config.yaml
num_hidden_layers: 9
num_attention_heads: 2
intermediate_size: 512
rope_theta: 10000.0
rope_fraction: 0.75
attn_scale: 0.125
tie_word_embeddings: true
parallel_block: true
init_std_qkv: 0.0517
init_std_up: 0.074
weight_decay: 0.0
schedule: "wsd"
dataset: "wikipedia_en"
Each number is 128 + 24 x the weight over its row's rms, rounded and kept within 0 to 255. Layers, rows and columns count from 0. Numbers have three digits each. The size before them is the row's rms in percent of the matrix's.

# layer 6 MLP up, 512x128, rms 0.0743, rows 218-326, columns 0-127
089:123130128151162093175131140150100139069100122114147135112105128094109103153121156138159113141106129110102192168099113089101131127109164146160156144147123145136128149090127102120067101118097118106110137147119107135172145154161138101098135172134139138138149109125145133117103150155104126117104138134103091160139130131121113134143100145155192084124116132143123151145108145141153084085108
111:153113122140136094135135121087116168064108089115123107138128099131096097135090121106117150111131125101117115128128091156076193149136137152120148152145119120121158134127127139135133143193145193131091094125114137151135099141149131114131148119156133147122131121137091136144146162143153103153111129138133190117160098102129134177129123086103093106098124117115109088158154150157126125152145
095:153126131130134136126102104149156155106116133151097081117161165130155106120120108134146127133107131077119143132132080090101119132082097173097139113146125158115180143147157137129110094112167116141119145153132088122110139113128147142107120116128160140192149108119088144171094108157129106158121109136175113122141105137151163099127166114104129120079137140100147083120176132132158143157111
103:124117077158164112172116136120102091131145138134131152156186143145131140163149160145108121133174148110103098157143103146107138148132137137144118115084093125154145143150163154095113130169122147145122135106104120111121133095093115163081120121171192105122135100117107104143119130091103078113096152139134155117103096106128114133143128098166147130095154144113149152158109141123118129114077
093:159145156110144128161126115123162136153084138104145138113115144115124132108155123124153121119126122103154104103135158109112127100083073135132107170086194119132116156137093092090143120108132104100129125108130135154119137161095128114112124148101138139118091165110144201114126150124114120137091075145163150119135130188110128115131104145144123106161095097105099130138163128137133090089104
104:130108161109117147116153153142141091103114124105084118121122173143124068096159124176113096120146162136129113116111147113114124126144111153108101088083145064149125166113100113131145120085107150152115108143095141060094141094097141092153143126128137140131128143132120123110131123144120132131129158184144096118136125089132112127145157135139153105109170099156131150170151145149102140090149
091:158121130088089145155140079121162090091094132116117156097073133132176114147126131142110141124110140139179139120152143111127114188104096143124146091148130109104131157163117126121130123140136124155168130106135171136115113078155122100082141143158122150104124092100148125150129144085117161149098130091133133112174134139130111134122086146140138111085097129148105186138111130143131121136118
104:099143151134118074098074110140115094085088147116130171145139135104111123117169117133111126110138158135118099164107143126106145112104155118113108108155092121113151116133133112122138115129169164121122088115113126167168143136127124140113095191121101150110163087113114105192142109114132086156139140159148118106122167150119144120120150170165120130137139101108146123115143160159159101108169
103:106121137144136146091120149099126130132115106144164147090148119151117095143109112145097103137166129113111086128145102131111117167105105133117099203110139147100144132177173120159138119116115128146122102113139117124123116135097087087095136137121129146111098098149111099075137128119095113148090133125153153153127162091109128164149071155128107114141124119114150064124149150161091101144152
100:139120150125097144126119165112123105070156113102115115139131116140088122128137134112128131139103162091181108147127090161102116100097118108143136123118145106078114142190148155120094133156136104135146135118149116149146167085179145130116121182119130136118139138154106128126125156103127173172104121140112075121152159077094128110104128125102106082143149140126156086096128113144103108137128
104:122094148111140139191136120119105136112139170128144135134162082148142125114107100137154148130143112113098097135135086096145140168150147118146132139153172150138119142114160158125136138145093094091101087147106170101161104119176117129139123122142144101090111092130148143120123147145119110160151071134162134168103122122165121090125175100143102121122132141163114145128100198129132119146131
103:113144147143163130136147134103126107136132126099091179115132162109125106130163134124199103121143116147140115094119142097163146168138124137149145149127103112120100096116156112112107137111144142153121162115152119124152125182135132134153136134125118167127118130186094143090131121112151082179152161143173117129099143133110086172148116101141149132103135104145063150097153157128109164109147
097:123102148133153119112148120172075161097093119133112133119123129120172145131124139161190135117142113119154140138075190139088140110126146161101121102122120108118147153092147139113174141105104141170143133107093131128146119078157132131139140161150144170135128090161134116148116149128136107148137163157098123124174122103099175105119140136135123159115074114111144116141110080114134142158120
119:093107114152124103178153137104131116141134159117156115147150147130137129164167111127118151182134144100116165130104164122166129108114103128121099152125130159133096144101137210150129115152168130103146099159087132064114130138139105113119113105128076108134102117151105093129153099103107139134098134151117148129146137114117144110169107170136098096072153124135129140161142115140140105126151
099:096124121131122149118116120114112207132122092088164113144128168140134145150097131144187102126138137167171092109151110133143126147120124157148136102141124168113121139132142112119125113140164115162115086072113139120091162150122107140101145103086088120113108168101139099158133146103128105115143107113151088106149142163127110102135090135148124104098127149132116078183123100146134132119121
090:175154107136134157106154102159165111149161146141151117118116146099109069127145098126113154095093157124154082109082150152157116138115126140110106101120108104168137128147121134104141200169154098123151159101105128141123144118148120108142127113115106103136152125109148126140151087150142138127120130092134133139081135130105145127113128125138136142187079130136155139156154112084096135123073
099:100097114117101124146131188174112138152105112146091092108139089123148162109162133134128126118095143110132115094130130093150120106145100094154093134112122093113151133094156138134103166110092121162113133124109105130119129100206088125086087108111142116100130106127141145141130119132116152159115119131184153139165092121106096103158129102095096129144112158139129147133105110121159168126148
101:153081126101128110133110158111120152153192134132135150109157125161131124122146149166095114121138142099127115134132155113089152131129179127147161096114118114115178114081150152148088124135151126161144101100113102091093164086132114130128129117142121110130135161127108160140208144137156169149092154135139158133148118128116110137156122132093159077123117116130107124145154089116129160152143
099:100100119111101110105106120122147114163110108154144106149188111101100145144131126106137085078156143110121081097104142165130171128118130124079136099157144131106146183133160152131122148109158087105089146117090147087117144141114120100155140116136136099111109125123159140144138121142134171153167095119128123137147135133119176084139102151156145076169136143122113126124152137143121149144165
097:096122131100099151158117173071127139141128129093143132121109143136133147106124152169119106146110143115107138089083108129110120134112109122187150150124119129144180180139107116139122211143144107184139165127081123147112160125145137168127122130147102123147142148142094119129143127124097117129165093149167144137177113107099134126106157138133146116143108134124115124147131096123182139094125
108:141124163125144106133112156111103136108123083135114189108129129121133138136129137130128096124089142094174160126132135126101126159191067151112073129089160103141123152100123132119113107139132140094105131135096124138076117146173118070136089116130130127098174082131111116171114137140106101135106103107168133116151138114120156150155136112146161143144127094146112149163115134141109142165126
085:100119129140168132081109134125141122112159182150107158132123141139112143133106121147139123118141152131159103109071105140123102131137114105119119193121122079104098089081135142150068114078101131103122109127081171119129097101102116082144112123096129109084135125144121100087131153114125088130101160141130098158092114140153111131111124161118141128106115127125156148156155145138136095129155
101:105107141070149100136156158142122123129121112112118156186116148121098171117104119107121112118132084121125160124157154137097151127140102108118135132133122153117155133174148144112172071150124108126134126147134133102185152158166105125067155115132094138133128121138138121171139144103128166075117130081092121127122113142100183134118131087156136163099128125114148133125158150116139110128163
085:097092150128106135138093137116103103113167088107158087128118129155108137110130128135127141143145114101114123086160123123096128152104141176103079117117082135102133149089140089078139168179145133176139178112131091113067106165138091135125107143134159163154105150125133106121150125125144140132155107128146085148136142108148116124124129092133124146132105127131127146122165172106141150099109
107:122120128123111119118154115105110129120115105148084143096088160112162128105086091095120110146146154163151100148107086122123086155130121098161136131106150153113150178137138143109128109152142117120113126174126155121081150121104147109093116121129141062189127111153122129136148145114136121084139160121143137125123126116124124149099155124124100099126130146150134118159150168152122143049181
105:121116100168140112134154141101157127105149100112129118135116110149152065152124096099110122100137107061149104152117146132118163117101117161146124146142104080128124162130117088100131100166122155155158141127111111084110115149136066113135110144151086066139146095143122144157143109149129133153138126129170147119113110102123143139102069142115135121146138092116137100133171146156139116101107
099:123103150182149095147116156103112147155089152111137125071107147132166138107121139139157120148128105094117111131124123148110093130097102145183120128165116156130105137164123115120147181102116120133098122111110108114094153086111121092186139131102148103104139107190123180128159094134101152142123130175113093124138121151136133128150105134137103122122108159126147137149115160083150123111159
122:090122103126122144117115139114129117155114123093141146121117137133140106126136125140108092122127083132146139090093164116113114102126125129099107116156127149116090113133117089175135087106156144140113100106110143086079121164130124151121126158111123143144164122143134117115102144097131118126137054125142066078130138116131111173140100179132148104126132092166164153153148129183171134157095
095:116118117112152098116104114134142143140083110152148171094127138121088171135136146127183154128107192137122158134109119144136142160140142100110130124144138181102149098122113097152107116141104097168116130103112119108148135116119147127160165144133181123115138165104118139122111127111130133147148113096207154154113146132138136155173126076173167088124135135112126098146099145148135146143114
093:090120139147165132123084166110128136123133119108103105129109110124144098148168088095169112135155142158164152110156142127125110136115113142136133133097151112123155110176159107102136106098141106132118173139109118079135121153127130089118115139144118126123120094148130126111072145076113137156100077149146133110148117120177129141164130139117130108192112102108151151132193157101160113144139
096:102131077088133122131143122158114120093142152179140117085158081121157159150110129138156128134124118137120108107107104124127169150166097153141102130121117149120125112144147103134101174103115118129155130121141135125154160089156145060154156095110089177126109054113123111146139119131119105109133130126129150090124127116148138108114153172123070181127140128107108146153120121147148132107134
099:164119109138142149080121128139129166112120107157146100142090105162071126135138151076123080115087130134126148133110117139095113126171127147142130130136119108089102132112104100095135094151111142111077164118124119135147153106149111107090128153134117157183133133132112129162124129124097130136119106131097116109137095144062087108130123162182144095141152139167158095100109131117152119133153
090:103154110131134108144104159089166125108111128122111072086172140125102147113082118108110111125124136149154150111198155122131156144119155111130116169170135190108141102137132124173127124115152125095138144123131150137133141108116138119141108131125146160154142189139171123096091111131129141160133119142115132166164142116152128167130103160152107105155158136170125126130143186123100147116151
089:106125187136131122107106105188122083112121129103085123116110115111127099130148096096121120151151103125195147152128099138153080127123118119146138147143122141145150165048143086123128122125103124135099127134135161133097118127119104156126146165095080134103141107145140149158103126129106124152084156142156131085122121138134163170145138156123161111128110108147121136108104139149130123078103
097:145090123123131168126151120122076163105095120156169150126111108112103149113147134110103154092119130119152154085083084108096152176145102151137153126129124113150145130129122115145131141107133145150104155122140135136094118100105149137123117144116123167136160094167123119148140103110140100128121121133101072131117098105147078101123117122106183058161127109125113173112113130141124172158156
099:141109144105159107115113124105105096149114167114157198148107118132123105090099077149142088131122118153111109170137120114150128144120095130131117149150142126175099104135072129114120114140145110125136169113175163135120097128118172118111090085136096107165147123179104160139117122140116138145172090143127125156126123130177140123141107105104143128089164124163107112109140127092120156126137
110:106107092094170163120100143094155100095112098143157097132165115122098128136114150128120101119132124099172156133122117108099112144105141174122151113155095091080126104124155129127118134099129115138124136106158093101161131123117158146153148113091154151096140151144114125115113141079088107137127144173109133157117076093126102126160124117116174139107105141164092145092105107113093101112154
102:114112089135112121142135118127124102117140095127157125110105151121141132145122122086146127127141145140111133138137108114113144150068097136142089107147082100095125132159148119131123108140108144175143095176120133110132101089135140142133118158106136094134106131088105068118078101082135124173114130137151199099133082146094121127165158099125103164115156144133119103134151121103145122089170
088:153163148125158125155131112139136119131156115107129112099091116075151131116130134163130136133111140107113152126119104070135144151131096146108087129119156121117069082131146106172139114154151120123124132155112137113134087180093166089149106122116137129169109121106140123091144124077156149114105127151169126143098142140140126132083116075108119090144120115143098143100114113087176142115093
105:115104119120103141104097112125191128120112140070125168134114125137134159136214130119174100158138095129121168128139129127114097156127074132134168119144146181147132160140125119176097106135121124129146163082132128144138157141167100101094140134152150155123095126140136137149136149107104141136087128107129120181131115112123149146116114144140152147110152138102103099150132139084126112149110
096:112141139157135107141105096117104104124119146160146113120116119143120162163127132148127095106145155126148117183155105112076126149105131140076080135113091099080160145152115086126164106128193157142143149130110136134156117118176102129110134125161133114091147084113137095125125159150157086125123104132162115130135134111169096142136146112130106118119087093139143172124131134134119089099166
101:134158137147128096124149143126116138126149120154122123113119085085070134102139181096141112079121143088128128150172109157151159174139117134152130124131124122128147148115091120143159138140116105129185103128124053118182107098136166151157103107107120113134155132154174160109106122146119144148117134136127135152127125141125111166144133085104134098120156157117153102098155146153089098115135
100:143141143100107098100151089166146128119082133123106172192136153124158173140117106123116119147119092116149130131103141170130082119155141128107151089124091070115121125103140139103124141070162148107111127128127112108159111107154115128112136118150121129130131103132150085133160149156133132149120144125104116097160122143156100106167126147107105095157119132151095138118171177112101104076130
098:131131147121149103131108155102131119114121134110107133125139134098133135112142123074133122106140109127127162144109148087123128126141133120155127129153143136140165123149151148132063159198156106059139129159160197104138110132159156103135104071093132117143113144145121138143084179104139137155136113123124109125132148151095105091092099089089157101124115163113155123129100138115110152119137
098:153124128113128144091170155112124173115101110165103186155089158091123132133119175121162124165152158119121112147119118087134152152167119162161119114128143090129149130111143097143116140097163146138159158110144183096132107112105129115153176113102140172141172130092126124131138163139114129161122111103153139120099116116124140133132134176109132167115101162115124140165138102113139153093110
102:142177146103168159134171124094137107149081132132144123133125095088104127130150118167119111086103130117163114150167136136154122100110129108103125086148129119102121124120126144132079146123152108090139101112092143122134080125136173122134093133154129088101112131100121141133076163119115115150085121135140129184095143104171140096110142144086142110094099100123122112166128117120157095141121
100:118146111120144125192123181131125083144109131130082107125131169161092087133128081096124088132139150111090117127150114100138138140123102141148141095153130165117154104166110139107111109146165113175132128107100136099154149132108126122110125136113086162101123104119142128153142107137102147131150105154146168124181131147080164106137112116179098135153145128104125135145175150106141123145156
112:105087113096118100092120100110110105084157117148112097136180141140115158123129102123162136138128116133192132128134120158097125138172096125118077112122128129086129206097112136141115141175128113131111151155148120140148137114132076119143111137109122116121126132163118158161136088132120124131125108092119111109121122138089148094126134142133149128184093122127097139184129118169091104151127
102:117159125164100140128120146127101144151116117092152113199156159156110123109138120138130130128164147139130084111135139143137153142093120147123114181163145075174121161108141139103146117140127158140075156099120082111148108156125092124149158178118132151124128079098145124118095112082092113154128120144124123125142129095124138069145135127172133132147119133132149176123137141138134106128169
105:105118130110099158132138129117098161119117102116140129136167138127101115129170089105150131137108111150107112136100111113103115108089145108156102115149094165127148107155090169100107154137138115088137132096095148155157183124128152116113132114145133115137090136149139165143139052109107134130139148121126149166168078163150127098118133141106129119113163099144101094097090136083143117146168
091:111117069112143154069153140080144115104158122162157123171131151122113107135153105130134134138117119094174106091147153155141098108110119153175149151118124115142125138136165136133103126150162146113158177112124113098124153108113102078114155125091128124147140112155101154124118158181124146115104094143102097134133090150134101117119118171112105163148133157159103135174121114102126152119137
099:100152161150089135128160138126138117155137122095103125127114132112159108128111103137150144150115163093111144119115132084105105162123139149133126096126136114125142125111127139100093118156173078095106105142131114154132133079190140133132148124069097127126107144135121096119158095135145141095127118106080133111100094156091151101124159099122133098151112184146114108162102100151093121086094
108:096152121079061115147103089120126106076134097092153150108097141091127154111115103117120114135117150157135134098103179138148178142094118145140134149133104119115144142106126093127101110131143109143101135155087132125132105112142111160115110160093134130138142173108110151144118125142168112113137136166145147069142135090146121168122147154131132111123081122154099108097130128088117156154166
099:131160142106128169113124157124118130106100107120123146115135118087097131146124130118154090164073120150119115097115163103163107139130137161173195161116110206113120148143168136166148111121130142138124165141128130104140151101157102117150120120115124146140109088104135105131182107114134136100101121166098149129177128115124135103111131136106115085159119141082130093124134099123154145101150
111:175110151151138114100109118131140105134139114121110130112073107125084131169119100114142110112114113128106160142138083089096143110147110154116139124166080143101145128109155115132142118140134107114098104133146087148100132155128124126129156107124143111154095172110102082131174133168147137127101126160073077114135134094066111154114136119149113117111089104133162160133133125097143121175105
091:139134137175123141149068132152122130128113134115100161120136144103128131117162116109156166089138138104115151130132138148115134129132140156153152082117089163115142169162125147146095106169154160118106145095076096093103134072132125122134113096096139149095155128107149101108114123104057100131094139125079105130144160125137128156124188129136126155147145126113112146124105111102118109154110
100:110158138097110107097109124120147116154107110119112150138151103128089137124143122133142122062130121106120137106108161120108156149121119122113120082105104146150077162119108148136131148153126118106079153136139119123146159095142100167154156120123128154108098121118130080155114127108133128154112182142140089113100160164187154105159083129159155136156104125150139130121153153139081104149073
090:115092118125123112113125145107113162117151130145099127107112144104136125112101133119103140157137136110127152135074136105126152110137085092106163156070126083102134112120141100113101128158164079100131162114122079152119142143164128112131199107110144122149149118120122122126154105160097127169120117118145104079131077129147143112131088145127147086126122109127117150117165125168094188125114
099:160108141151113128145135149108102112125115124097129130103101142119090103131158143152135120053127126099171157164139119112157091176098114167117139150111145136111109147120119120109110120151137101110131119128100121159112104126167094052112132106149176134144118157134122099105075135153120129138140121129119127102136156101136122160111090153168100085144142172158150150135171127150099120098131
106:121107120138106141133143121101153094124117089120161135123099137139132121109093132092128127111122136169148129121107129114092112111118051158141124133115144101093131171111104093108141128093112138111138118116112094146117097149140077113126129128115120086127078109111116156135185166109108119095100116166124135132107130107110134086135111150099133094132054136139158178127122174124140128109178
098:065129144119146116146137154102158186112147068130104105099122133107098103127121157106138129127155125109164148118115153080107129086107138129106138163123126111167149119142135128139113093124086130122150117066165127101105101145140125135093083133105121121146139136164121151118134126106125132193094119098121117130099131112132132137100123165116146147153129162134175136109162163133179110158116
119:110154137153177111146117146095150109169091105132092154142181141130128099116118096117146093136083133116144131128170156093100149143077118147134131102150145134089108071100103106146139145096100159138117145132120126125144169114170148152146131150110102111103160135130140119134126113102152071113108058136120103111123136135104136170149130152112119129085112117142125137119102153112134167158125
094:129144100125082133130148110079102126147112138150153152070120159107120137147077129093142152165120072108164137117100116151140112136147055093136147142138102153151133129113112163118115144129097166115098139166118156153117110141115119167105131113136140119125108160150176134119119197149136110152069127152103132144139122136136112137155153144130132145131097147124131145160141115160118160158142
088:126161126098172137102098130129143151129107077138131116133127116147093093144146121131079079138116127135101088134145095129086098153125127174105154121106131103076125132101163137120160139156160178137133125167145128098151131104105115100126112140090126119074102129092121125119125122126107103137129124133170173161089155087159102140151134144180127145147165133124111097135118149119143099119160
094:153130136136121141136096153143162159091131087138152112117130108125105142179161124126130167125100129168121148143131133118120118185125129144141128156126144126134123075152158105164118092172124097123103196156158053111131113099158122102145117129122093109143140110125135122174160110130115124147110154168191128082127108104127149143138157157167147130143117127146116127100136124136141124151153
096:152118104153117151125178156112139108174135110115079144127151139125108107111129126124144107148117108170168165160109132107136139173149118163152119135106107134153118122138128132150130103084110073118155124110121117114152105088125140132125141142137129156086114127183157111167135106119150151100099088181118065137134088115153080138129093086126116105106138146137168151116110138107165138126130
104:120152114168086157127121147124160134142129089100149142100142169068123097116158135157153112098111113125131139118095121148108119131097091143152128103119098138121091117119119139170144098127106112142130084171134114145127094141188136140101100186108140180159108135108141092123165122129117133118150144150161097133139138129129116141138110164103145131097135173129160128134133151138136119103055
099:129095110149189103140114103110145143149127111149105173150136120148108077167111146087115131122126138129135151138108113154104078131135115184128124111090120108116136133138146074127121112145115164142101099135111168163129104151140160120114156102132145162150126123116144156164136111089180145154109132160118157141067123125139096141133126133145173116143123100132122147084102155118114146181145
105:140118159162145120151114129152141148085134101107119140139104139122145109118142156151124135132156169121093147166103102167098140151093131175146123107133118164107122084102177095138113122101127155106174117112081152156156131120128109177139162128203087123143197062130114122110116140127133120096131137145125128130096131121134107129119135152153123112141119154154137129108146140143143124088112
112:055142108138156109149133126129160134163109126155144132134154111122090144121107100132130134138113137145096133102111127155092151113130150131116089097144102120149127110128163103142158117132152109151075113109167076150089158107129144099125124181111120152117114120131145139142138121143101118153144095156148097134093094139138126114198141147149152125104168094062151109104142127101128126155094
086:133109128110117106133127127147140124103132149152103159094138106135111129112105133095121139170128139171149167113146171112126150122151143094138112073120091101105090122135161132135150160091116119125117103189123110161140138136103104069146101125131196145146102101129127122132165097109107106129103096143092128116109123133059161143122117127147123143149155141133101109130146108131119060095143
101:112149131151106117127132080109127181100140147124137120095128123125121110150122115122170109119087111083127093143136079138107089109125102141141122110127117159144151106142156165097113159082139117165142114157160168106154080110139122160094141112144107144120108104137127113146133163083123161119098128137118135101104162103121150127114136099106090139105114105166094157092158180131171143133098
105:137080171111102125161109101136121112092167150112136178140144100131159141119133050121136139105144095117183153144104116121140161141095152106078137114115090150073139105148158129126112147161170124088153132110120128133103155114134124165105121115146114144104100123133136173137141130122140161132103138109133131148128103146114101122131114087125118118112120120085162077097132161134162154125122
113:108099164142157106177109101110151145100103117132110135137111112123134115144153135099158103127150124123109113066132145087123132101114141118146165184127137070139110109132134103119159121143149132138104119105100119165147121125157144143173120137163148099108156115148117114148164116141120112100147121176164137136133170105138116114171162108128126072211127135115138127118156157109143125105151
101:166102130149134107121140110141128100121078139086158149143113098153107145110145094105092108103147129112099121117135149140105130102128112089115140104157119115102150126116154186082160138105131176075128133134122109123153129132192116117165147168148094161122152150141120095140141158121113141140145129146151178115134115138097150087090095153145104139094116130103158118140130156121164100165128
094:137130122081134107143099120117086143162113125100182138139149111103140153182116112163160125156125134196098167159124122135110120132118137134146134102124169130114140121170101081126148125143170143100135125145134136113146169131143140088138110162108125115119123108137103134116110071074104141117158122134150128182122119118081114097169119113124119132087158136074124111139130159138123096123137
107:114160123139126127097136134120155143111121108145108111125125143157098122176124129137117092145146101094163171153102151120106156128098135126092095098141114116082098111125169126082108107158115113155134156102159120095133130111132140136144113130080156174120160123145119137131154115139113107134117136142074110110136134109123111134157070112084140151083100111183136089134136138158157111180087
103:114096147103119148157157122093142113108177127143139163120122119105092154166125143148132157149131142108108164143095084077100150137133109136180141101142127100112157142125139129124096142121096121110127108122097127060128157133149158113156114134131087129149105119114125115152105106116102138104136121121154150113117099085154147118120127156113143086119070121117102121152116197155136173157150
091:113093158080123148135119094105152150143155129135140136162128143162131131122080126113121146086129161091125173129111116105146142102137138104114108157145148139110137121148158105165129128133143162158096094128138165129168152144117152137170111159185116129123116151111110168173106113123139126151090174098142112133174119132153141152107114115117160104127079097083105135108116123145167106169101
104:154119130158106141134130186103123088117066149102114172090154145146106142076115131144124109119142121111155160091109111132116111158144107139128100122148163136082146166144135129102116107115096177110113115144153159089145120106102096118121129129135148135066153119140097144147108066126144110129138118143127102133139118144132127111121127110106118124157130115157103098113147087119107127098202
107:107143196085148126117124129145102095128130124087126164109145104138123134154160095131127113126081148073129113123141121139132174151190158132155164125182122093110130110071158147154142104138120113122115148143133162104103146095132077128136132121152124129106134109143126106126123160152126130132140155107153137140139120124127119085133122138143111142181123115191102131110120187130130154142100
102:145082136154152112135136136115146134098091105091163136124171127110160125137156089141113144112121109112092145104160121122109156169120146141185153128172139138119126131122131135057089162180138115127093142128146112112128119148141132164135134111137128134160124122167139129130132151184084121136097136129133120117142118132128133132075109116147122095079132125148152109161157115133079146063114
100:146173146132137143101180168108153143123057141098120134169114136128133105128146146135138094136104101134121136127106130141150074123104109142113136168165123094128145143106145143092147099118110104119115112112118124080174110123134097149150130120152109118105120098108150159127122148119097151114170136121155090119189129142092113112115088135100146150157135139115146133182120124172108072138137
099:153099150127114109149143136096176066137135136106102125110131149092134083112170106114147092136122114146149123118130149116093108124097096138143138173093162091115125147132143137118090133162087148126119145150113154095134110088150109147202162086164164120128109139149155138153129115126118086138130114147150108147130169141137114144088131111124108105143147177143095105138088145124118148134123
106:125155113181153134173101096072120137160172121116151104132135117164165117127121131136145101078177167152143126142132119122131152162112138165133118106170125116120131129140170117170119126112160190090119121104138111137085128155121084116157109163115148146114115136112150121126114128126125115115113130165141122127126149113106156168166118152170127126161121136106098177123139115174118114151091
104:110142105195128090136100142118090079129152119120073147139152118187118116136100158160145125115130148100134108147150088116132154157145132121148124164138132130112138159165117078091110139139106169131116140122093122120101116152117129095123120143124138132115096089099129138125140122124133082179170123145154129101154102089140106101138112106156129175142153146126145099100101155166115147104105
101:110105109126096096103122134128103105126112100119131138144118097086159126129110067125130097158142096133124167121124145185126125124170089145124145138155102126099152205108123148112085117112105123168104127114119070125080143121161114113140086148133094141136122134125107122146154120117123168137134105127124161103115148118092152113113080156151108145101131136090081132151147133158119103114106
116:083096134085180100129106120103103149143095097127142117170175187147088116116120155132123102144102104088137116125123139115127138121124123144100133123174100107102152162134106149072114154122136133151069082108156135117095170144142112055131114122147127136117116099121119132162106125139081135144110132132122114110119139106087117091127105145106126142127102115120093110138126144160151131125111
095:102138126127140162119097149114136125159159137153158150153152143157137056084058163153134101123130106114088126080093148109145137129145130162134136104132116083101109157120150160098168106090134146136083125102099152106093146106149107126145137120125173131087156107158114160122139139112134107137143112123135080154166104138150135112136135122136136148127112103090132114180148136136146139125120
095:078105121117129138118124115113147114129080104153096143162092140094109086125114125142150148147106142103121146137117102118111169130115136130124123083136146117127176181113136130141114115105080130124105086175108095186143122133107152167162143120133170129129134146093145108139138144167156124104160146119171095128057111139148123111193115143147131100121130122117132098152136152141131114128105
094:091151139117111099150126127119111123200142125153161154125153111105103135139133102134141101170140139087081123097151129109126140111146095168132154138173126116120098092134124138143172134157155127124095144126151115144171130167166147083099140179137125110134105104099153112090160162148170131136095105189125164123124125109149148103117125154125115112140167099137100092107137115128122122126114
097:133101124156143156102079118106118155109108109122113162079162133097107126153147133133107133099104137132093138125151111120087096172111095137165120132141143120103175109138147117112135116112123117120102119173141125142138130116174139141150162115146141137116140069177153097166114140132143131125116184112145137126144159118182138103141077121125066122121142126070122120130148163141089131106144
106:138124154153145119128148137120097107126088137164117114125116125103111117132106144104100088097116138117102130114170118112112107122157130167101145171134132141087163115097129095163130124157144126106076184135138151102170154127130118111123096103169146154139157126078139114120092124103132109102092080119159130173154078122130134127098101088093091137162113131136100114132155131093116135138087
098:112128088126127138114154117157112123186115188116119143122151149088115133120127082111128132133162131116179123169103145157160138080130098111100141161153156133122119127142136107074138108115105116108142121116096105103150123183161082098116106141136077143089148142115129145155118147119116146122156115132171130124111078157156125095159139122129104108077130130134115139139101172123140090124137
100:112127207142131161146124168100118105128124124115143176137140116133072130142154139102107139142178092123101090162114167152126155149099110130140169117161131173099155152100137138119108165181132085130133147129081090133136127103126097154128116143156126113137117113120092155116123097120096134191104140129130160101099142117127119142155123159163105110114154140145144118110139144115125113112138
105:118129108131137079100150091081078167141130120094165129114089152145153106119135099104120117100125147120163117125131119122110103132133129107175168166148115157127151108096103156158134115122107130141159087094108162144167141128182139098106114147135111152107134157126107125116154157127112107141166105131104150116137095152133135110088130120128093050103148142151150096119168115125149147145135
104:146136100125190163136123144153141111159082144083134122148159122151155122120152146133121115157112135133124126073159122128103110123172146113157144145171176146099131136155125102117139151131075112147086140103123102148119068169146108129145158160132162141128124135104146120110113162170126116132159119152142093161123109099126154134158109134122077155105092153141135116115085129160153125106141
093:148128121147144140105142137143159104123085150077095088110141170122164092122145111124140118145120161122189152142163117151155130139172120063146145141114136146154136122150112122121118105136110137104126165157126157151124152100102125114156205155132111135134133135126120127120126121129156166087140128151153073144083129145108153140134119139128145135119108109188110166100121141146129180143119
102:132122141144161131123132145055116100101118146123167079088099143107152117098138128131163105119125123098141143141125135153135120166125115143119117147174132148138180157146086109115157099187114128126130182141124124121141127105152159153161108130155120154112111167094114144091086163130152135157169140123130124170156108150145127138158143132094161100109128140117079120152132148105144126169126
107:114148170105161150096116127089112117094096135118152173098113144167112125146130141137106148138088173131120122089121093082061169145116107126155168128125133146153149111174148125143144149118170093155108170128179112151150145148135106100097162114117122138113114142133107114145143180124130138148130107151114126133119160142130138132118131105193124105136144115118144108143110151135165156142163
095:126139110145142144143136178139096117114121139138137096095105127152105147091135096118170091121071120138081159146142085103128110177078078126168133119148145125107158137109139134090146123091151114138103159143125126112135152105150128156091146126148128168105099136101097108153099162148146091109097062105127139160162108125137112120140140129119138140132174123107141152133099118093123144118141
100:108122107109183124096137133130142116137112080172144151131072122137132152163119167138136079145146148106197127133162111176127120124125138154166142181144135137119104129139115139124099156144113108134134148111131089120124178127170147126164092133128126135126168097117114093143128134094131126098161103164110133125163119134128111142110149096154112118117144085166165132147094111132081111138114
108:145088092152159125118122120106130162149156141168163134099127173151127135167156121127111126112124116142116152108118128150170142147144134129174121058109136130114140102144135152105124159146144158145144147141155177164110096131134169177117143146157130133113141136107109155138171156094123143139144089108131149087117147112075101114109172136133120103129179152130103147138163152118137106104168
094:091105099148158102120132119119099188113162150145133102110153167122132175136101123118131125114144152092135100146188056135075154113146096114116097120100153146148134130124102120147147127183142096161122133127146144087172120101154132120092114143101119109155113136107133134140135164138167147173117131130139148130095170123148116095118148140131143146104145160156121154137098116112146114140149
096:111118129140105099122129174149114096111130133131070179123121127120088145165113136123124110135134114119120180098166116133149112130111112108116166124106128128119105162135149108133056091133134113112164136133128090105115130146161109126160086084124091106151129154166133133121141144111124130140119155174096113137108058142106124130118158114163126095133140103165089127113141098129093128141183
097:096113128143127133132087129113116148142118158082105138129168162088081077109133128112119124136154133106133128130125126116099164134082122099182142140119077162096138130139141148153123144172170150128136082131114132116119128138160083145131137149129093152113124082129138121158070162148096117159119137107149154135122134180117125093120133145129106123159140113137140112151123143104146071157081
109:130174132139121146186134112153167045110117132186108164110164116113105117123132111110147129147114095098149112135175125118136145122126116161119139134128163123105131177124156152118168146133141146141105125143097119099126140117142095138153111177100142187130120106132173170168117146118162082122123121164132120125130153154112109159166100152128135139160126102135150140094132137113135138141128
103:103148096095137148134128170080144130087141142161152171079131082127101146121094125140162131109106154143144116113142102178135131091103132166137146130138136133141120142130114150185105134143138142153116123109124159103143124126130147157120140131106078092115135108103113117157100099185107142161086162152121127124157118150110140144158096158151110108116150166091142126131135103140121078159094
106:120126118136142192142093109089143131156120093147147138095114153143100097134135153120182104131138141130107118105120084119135142171156081158137102145164152129084143151154151132117118115084142162118085106118111122112147126111149123133110116154095072125100140127131123120170099135111126110122116122112142064129149149133077147116105158121110122147150099152106118165153109163110148133167091